Part of a small language model's weights.
Training: a variant of Adam for these matrices, 9980 steps.
Each number is 128 + 32 x the weight over its row's rms, rounded and kept within 0 to 255. Layers, rows and columns count from 0. The size above them is the row's rms in percent of the matrix's.

# layer 4 MLP up, 5120x640, rms 0.0229, rows 4019-4028, columns 0-159
size [ 66  57 114 118 104 111  96 115 110 111]
[[114 127  74 125 101 146 107 106 130 165 151 159 160 160 139 124 115 151 106 136 124  96 108 156 133  81 131 131 158 169 138 176  90 162 111 141 172 163  94  86 139 112 123 153 153 144 150 114 140 120  78 102 151  79 119 110 103  30  97 146  58  74 122  97 118 123 128  98 108 160 135 186 103 178  62 104 114  56 131 177  75 159 153 149  76 121  72 116 150 172 108 163  84 145 129 174 115  99  90 188 127 162 158 108 157 121 134  96 100 111  48 161 117  79 165 130  85 102 114 129 126 131  86 141 147 151 119 132 141 137 138 109  91 138 123  82  98 159 128 109 108 125 111 162 141 120 154 123 136 118 140 180 154 148 134  99  87 165 113 153]
 [130  93 120 140 103 156 120  85 108 148 146 102  72 212 120 140  50 108 124 108 164 130 109 117 193 149 119  97 128 137 121 141 142 166  72 159  93 112 107 156 156  58 123 144 123 116 141 140 115  84 162 105 129 132 173 130 128 108 146  88  97 110 100 116 161 107 138  95 107 123 157 178 155 107 129 136 115 118 122 154 110 128 133 154 101 138 114 153 122 156  87 130 129 183 131 118 151 130 118 162  83 132 150  56 134 136 126 115 118  49 108 137 132 167 113 146 193  85 140 124 138 160 118  85 171 149 134 127  92  68 182 103 157 170 115 143 101 131  86 138 116 157 123 155 198 123 151  77  98  90 155 101 175 103 130 148  93 186 108 173]
 [140  98 106 140 137 111 111 171 145  89  64 101 149 160  92 114  97 151 127  92 203 105 138  85 134 156 175 189 135  93 115  91 112 112 107  97 141  77 118 134 122 107 152 163 177 164  78 127 128 110  76 133 130 162  64 153 182 122 123 162 126 145 106 156 138  80 123 164 142  93 165 105 106 132 110 102 131 124  80 166 111 130 129 148 141 186 104 128 200 100 105  92  81 157 170 100 161 111 115 142 107 159 153 113 154 141 126 137 153 103 104 115 137 159 155  90 187 178 127 110 118 168 159 121 122 117 129 143  82  91 115 131  88  96 128  82 103 118 110 118 113 174  86 149  80 136 115 125  87 181 122 177  82 159 183 161  97 112 135 163]
 [102  92  99  75 133 102 101  99 145 186 139 157 103 118  78  80 105  75  65  95 108 119 103  89 135  99 160 124 150 133  95 147 175 104 106 154 127 136 109 126  68  96 116 123 160 125 153 113 126 153  73  89 182 113 120 105 146 103  57 137 148 121  73 123 124 113 155 134 150  98 118 189 133 102 109  92 109 109 153 108 121 105 123 126  68 114 127  69 113 123 147 144 133 178  52 106 115 137  59 212 130 173 116 109 187 136 106 122 204  30 146 154  82  79 123  85 121 134  77 164 176 110 139 144 121  84 156  93 126  88 144 158 101 149 133 141 105 135 133 151 123  85  95 145 181 127  93 144 177 147  83 135 134 129 176 153 131 113 120 126]
 [135  97 122 102 123  72 123 102 128 139 138 163 148  96 111 135 124 154 151 103 131 109  89 117 143 116  96 142 168 123 164 186 183 105  92  96 140 150  89 125 122 112 155 124 121 166 141 174 122 169 127 168  89 142 169 130 121 121 176  97 137 115 134 133 169  84 100 111  81 149 120 158  69 131 158 125 127 176 121 183 123  99 116 154 151 119 100 197 152 126 172 133  97 157  94 134 113 126  66 138 176 128  31 123 110 163 144  43 111 130 139  95 110 175  52 143 179 113 133 119 150 102 140  90 131 109 106 152 131  96 192 117  97 135  92  87  73 108 172  80  84 163 111  88 116  92 178  70 121  99 132 130 168  70 139 150 143  54 152 123]
 [154  65 149 176 124 112 203 157 160 150 128 110 145 150 106 136  73 125  61 107  85  70 159 104 131 113  64  30  72 130 186 184 105 169 128 203 108 125 122 113 135 118 119 152 129 148 159 138 150 142  10 127  91 109 121  85  69 148 146 110 140 126 158 129  75 141  98  73 139 109  89 132 117 153 177 140 136 122  67 109 141 134 135 113 116 133 186 151 128 129 152 111 120 130 123 174 187 130 106 143  84  85 133 138 104 146 160 145 118 145 123  63  84  68 165 165 153 140 118 122  79 141 124  93 226 178 100 155  87 189 156  46 117 125 120 145 137 108 117 131  84 179 137 158 129 103 145 110 143  84  86 139 112 118 124 172  99 130 140 190]
 [104 154 153 138  97 128 114 165  62  79 142 143 100 163 132 162 147 142 145  74 103 109 140 113 133 178 164 136 125 163  97 134 105 143 110 123 177 113 111  97 166 144 143 124 130 135 113 125  74 119  99 184 104 117  70 215 188 110 112 147 104  65 117 164 140 156 119 155 123 174 141 168 129  97 126 158 182 100  95 141  89 102  89 170 161 143  89 116 130 163 178 150 113 106 159  84 114 136 143  50  95 121 224 113 161  83 162 109 144  91 138 129 166 134 196 141 116 153  98 134 134 187  93  96 150 175 147 171  95  95  92  37  87 131 120  88 144 127 143 149 136 157 208 100 106  97 133 162  59  97  91  86 206 124 122 125  89 140 130 121]
 [115 144 108  61 158  68 154 116 124 181 156 115 142 191 131 128 152  30 135 121 143 117 108 116 152 140 107 109  53  84 118 144 153 159  87 111 118 141  93  82 123  98 124 121 134 158 154 153 139 149 119 129 139  99 134 100  44 139  69 145  84 181  52 160 148 123 150 135  91 114 111 208 119 117  82  79 179 129 148 112 109 153 101 131  90  63 151  92 100 117 114 140  79 143  86 120 103 122  82 129 181 117  76 122 119  95 129 134  75 160 113 111 104  90 140 125 176 142 100 100 171  98  69 133 136  58 157 139  79 106 104 117 139 138 136  86 113 153 167 153 103  97 121 162 126  99 145 156 158 191 111 144 181 154 139 120  66 168 126 126]
 [ 91 102  65  93 150 170 117 113 112 137  78 151  63  73 126 121 141  94 119  85 180  91  60  86 159 137 127 131 115 119 148  94 203 107 153 124  71 135 130 125 179 193 143 142 126 143 110 143 114  87 147 155 128 176  99 104 156  88 124 107  89 127 113 144 121 171 137 124 170 130  87 184 150 171  96 137 143  72 116 169 125 113 151 130 149 148 128 191 145  87 116 139 136 153 111 120 133 131 170 113 165 136 148  85 150 103 151 129 169  99 134 133 177 199  92 122 155  72  99 116 145 163 134 149 153 120 103  71 184 144  98 175 130 139 194 106  98 149  91  94 150 146 187  98 108 170 116 197 126  97  64 125 202 132  82  63 140  93 196 112]
 [137 156 109 154 186 126 161 123 152 177 134 160 132 164 126 155 114 142 138 102 158  77 175  92 108 137  96 110 100 157 138 174  63 144 147 178 172 164 111 127 133  95 150  99 149 182  85 159 173 139 184  88 158 103  55  97 111 135 150 141 100 140 135 158 158 144  89 109  55 135 105 126 135 164 143  77 138 151 145 143  73  77 115 193 161 180 144 120 145 161 142 143 144 155 103  96 131 114  86 189 144 115 107 138 125 105 122  93 146  76 146  83  75 115 137 168 136  94 111 149  88 115 123  94 161 134 181 186 166  99 150 177 121 166 114  94  88 112 148  98 138 125 123 113  87 105  69 110 111  87 100 118 136 141 149 182 132 110 148 184]]
# layer 4 MLP down (transposed), 5120x640, rms 0.0189, rows 4019-4028, columns 0-159
size [ 38  21 123 130 114 115  89 115 112 118]
[[131 169 120 104 148 146 162  70  99 109  87  32 111 122 138 138 131 140 150 143 182 143 160 148 123 105 126 140  89 156 167 183  92 159  91 134 114 149 130 140 136  97 150 134 119  81 160  95 160 181 149 169 136 149 195 188 141 174 111  86 175 177 142 113  97  64 143  99 110  42 152  88 126 106 130 148 175 160  70 108  99 126 112 122 129 129 166 100 121 146 128 162 131 132 137  82 235 169 107 141  96  68 116 144  48 112 121  82  94 112 140 119 166 107 198 145 173 142 135 106  66  82 136 101 186 166 149 150 126 168 116 158  69 121 172 143 127 119 115  92  87 178  90 159 129 114 122 151 151 103 167 124  77 119 126 190 115 147 143 131]
 [ 84 118 158 161 134 138  70 107 185 140 150 144 126 160 146 142 100 110 152 125 134 172 133  99 112 139 145 146 135 108 181 176 109 142 181  86 150 106  98 158 163  82 122  93  89 125 109 176  68 160 139  80 149  80 124 142 180 121 108 134 143 197 128 114 141 158 105 145 110 158 161  84  89 136  87 117 176 186  84 119 125  97  67  47 116 132 151  84 182 151  72 106 102 113  84  88 189 113  85 151 184 155 116 149 125 158 144 149  55 115  88  79 154 131 132 136 168  64 106 150 124 114 236 127 106 128 142 138 138 121 164 138 156 170 151  94 153 166 129  52 145 141  99  82 162 149 113  91 177 136 154 108 151 133  81  97 105  80 119 114]
 [161  70 157 116  39  96 164 109 111 118 159 115 186 146 123 126  88 150 138 124 161 133 170 129 112  84 177  93 143 129 106 187 131 117 109  67 127  99 168 166 143 118 154  89 163 160 166 120 161  91 147 121 164 115 125  29 140 108 173 166  88 152 130 128 175 145 111  73  63 124  77  88 112 127 108 137 104 136 147 141 125 113 132 112 154 115  98 134 148 169 163 120 149 138  58 152 137 137 148 155 132 115 140 113 105 152 123 104 140 126 132  99 119  94 119 114 178 206 132 148  92  92  66  89 147 136 138  45 186 109 106 101 129  70 149 115 165 134 143 148 121 118 157  52  77  90 140 179 142  87 181 153 175 169 207 110 106 131 114 144]
 [184 108 106 116 144 139 138 175 149 146 130 109 152 145 113 120 171 106 140 151   8 138  82 137 124 197  93 167 155  87 116 186 129 125  86 105 165 107 103 133 111 118 136 173 119 109 109 117 211 143 102 151 133 163 149 132 135 218 118 118 156 166 128 117 138  58 144  93  99 139  73  85 133 125 118 108 153  74 169 120 137 176 133 129 136  97 151 130 133  97 145 119 117 101 140 140 163 105 164 122 162 152 124 148 114 167 138  88  69 118 114 113 136 179 200  80 112 183  79 139 176 116 198 160 173 129 158  39 119 111 184 139 138 150 117 142 122 133 147 117 188 129 167 107 150  95 194 157 151  93 183 126 125 100 128 105  99 112 106 101]
 [146 161  77 157 130 124 148 180 109 122 149 122 101 123 124 122 138 160 129 161 115 111 176 140 119 128 146 156 129 157 112  94 102 118 141  63 147  94 127  91 164 179 166  62 129 173 135 124  97 145 134 160 203  89 147 113  61 138 143  99 183 160 118 141 146 149 142 139 173 133  97 120 100 118 151  56 122 155 163 105 132 151 126 188  92  95  80 168 132 157 141 117 134  90 148  41 102 147 114 164 180  64 105 104  72 198  86 140 169 138 116 114 135 156 179 115 118 139  77 132 122 242 131 110 121 150 203 205 134 138  74 135 152 178 120 130 140 113 122 142 128  98 104 134  94 113  72 119 112 183 120 134 175 237 147  95 132 129 125 125]
 [136   0 132 104 155 175 105  80  32  81  98 173 125  95 109 139 104 164 147 162  97 145 140  60 175 115 143 140 100 120  31 140 155 152 110  86 205  95 107 174  84 152 175 162 116 179 125 131 182 140 136 162  53  93 124 141 108 113 133  98 107 177  81 136 102 119 134 116 148  65 208 171 138 132 116 193 125 140 118 141 152 201 156 138 127 118 110 143 147 149 153 112 164 132 182 155 105 111  77 139 119 190 163 137 107 148 127 129 150 101 132 176 200 142 142 131 153 156 121 135  80  97  81 168 122 129 156 100 162 127  95 125 116 150  83 130 130 140 160 125 130 123 116 149 121 158 127 189  98 126  76 127 113 156 143  96 102  93 129 155]
 [126  95  80 183  71 157 119 212 145 168 113 185 161 183  85 173 146 172  89 144 119 100 192 135 119  86 168 122 204 116 138 125 138 171 139  81 108 207 137 106 132 146 142 144  85 138  99 155 133 124 148  69 110 114 117  97 124 100 169 107 133 146 199 152  98 167 123  93 134 120 154  32 127 161  98 151  66 181 114 165 133 156 146 164 160 149 154 130 123 136  96 147 114 122 171 127 134 163 126 134 151 126  72 129  93 139 120 110  99 131 123 168 119 131 154 101 102 158  99 147 108 112 126 182 100 110 133 109  77 178 139 132 192 112 145 140  70 134 152 105 156  82 101 127 153 125 134  68 176 164  89 165 190 101 111  94 124  86  77 125]
 [129 183 134 142 143 141 129 119 197 126 151 126  74  94 110 130 105  81  40 201 149  95 101 150 161 121 122 115 115 125 185 115  87  77 160 129 145 148 131 164 132 167 123 175 107 104 111 131 116 108 136 108 134  79  77 128 143  91 149 108 161 174 144 117 120 124 154 103 152 171 196 148 115 116 113 104  45  92 195 151 209 130 121  77 141  72 160  28 147 110 100 113 151  85 136 159 158 108 124 131 107 181 109 129 109 193 144 175 126  51 143 124 115 132 163 110  86  64 146 128 155 122  88 213 117  97 128 135 147 115 122 105 127 118 129 150 107 128 136 156 149 121 123 169 161  78 127 147 143 131 163 125  59 109  88 138 180  96 132 147]
 [ 86 124 145 138 150 100 217  79 127 150 149  69 126 156 120  87 137 132 152 180 150 174 170  55  96 125 109 127 118 141  72 141  71  74  85  81  76 107 115 163 105  97 161  94 156 130 118 147 176 168 140 171  70 101 143 183 148 122 116 179 152 192 136 119  78 131 146 111 203 113 136 162 197 141 143 146  96 117  69 144 160 107 164 118 131 142 118 144 182 145  89 137 127 134 149 110 101 149  85 154 196  64 141  91 200 128 104 153 136 155 116  31 130 113 152 120 140 135 106 116 134 162  80 115  79  74 169 123 150  89 113 107 112 129 185 146 157 136 129 122 122 106 146  91  94  96  93 102  79 122  57 108 107  92 133 168 119 110 151 113]
 [115 132 149 117 116 156 105 107 122 123 103 170  95 136 151 157 136 155 178 119 136 112 187 198 104 113  88 139 164 153  99  92 177 134 110  83 102 124  89 104  71 164 113 164 104 143 171 115 162 141 120 132 104 103 144 106 103 168 121 135 161  78 198 120 110  79  81 119 114  93 107 170 108 128 141 108 132 105  70 148 115 127 174 184  98 108 136 131 147 101 108  48 142 112 164 122  98 160 106  99 137 143 141 124 144  82 184 196 144 126 107  75 197 137 152 116 114  99 103  85 108 151 110  97 130 143  83 100 140 185 146 152 130 144 135 169 163 154 148 133 124 145 137 134 130 146 194  82 118 102 115 123 122 121  72 203 135 127 125  78]]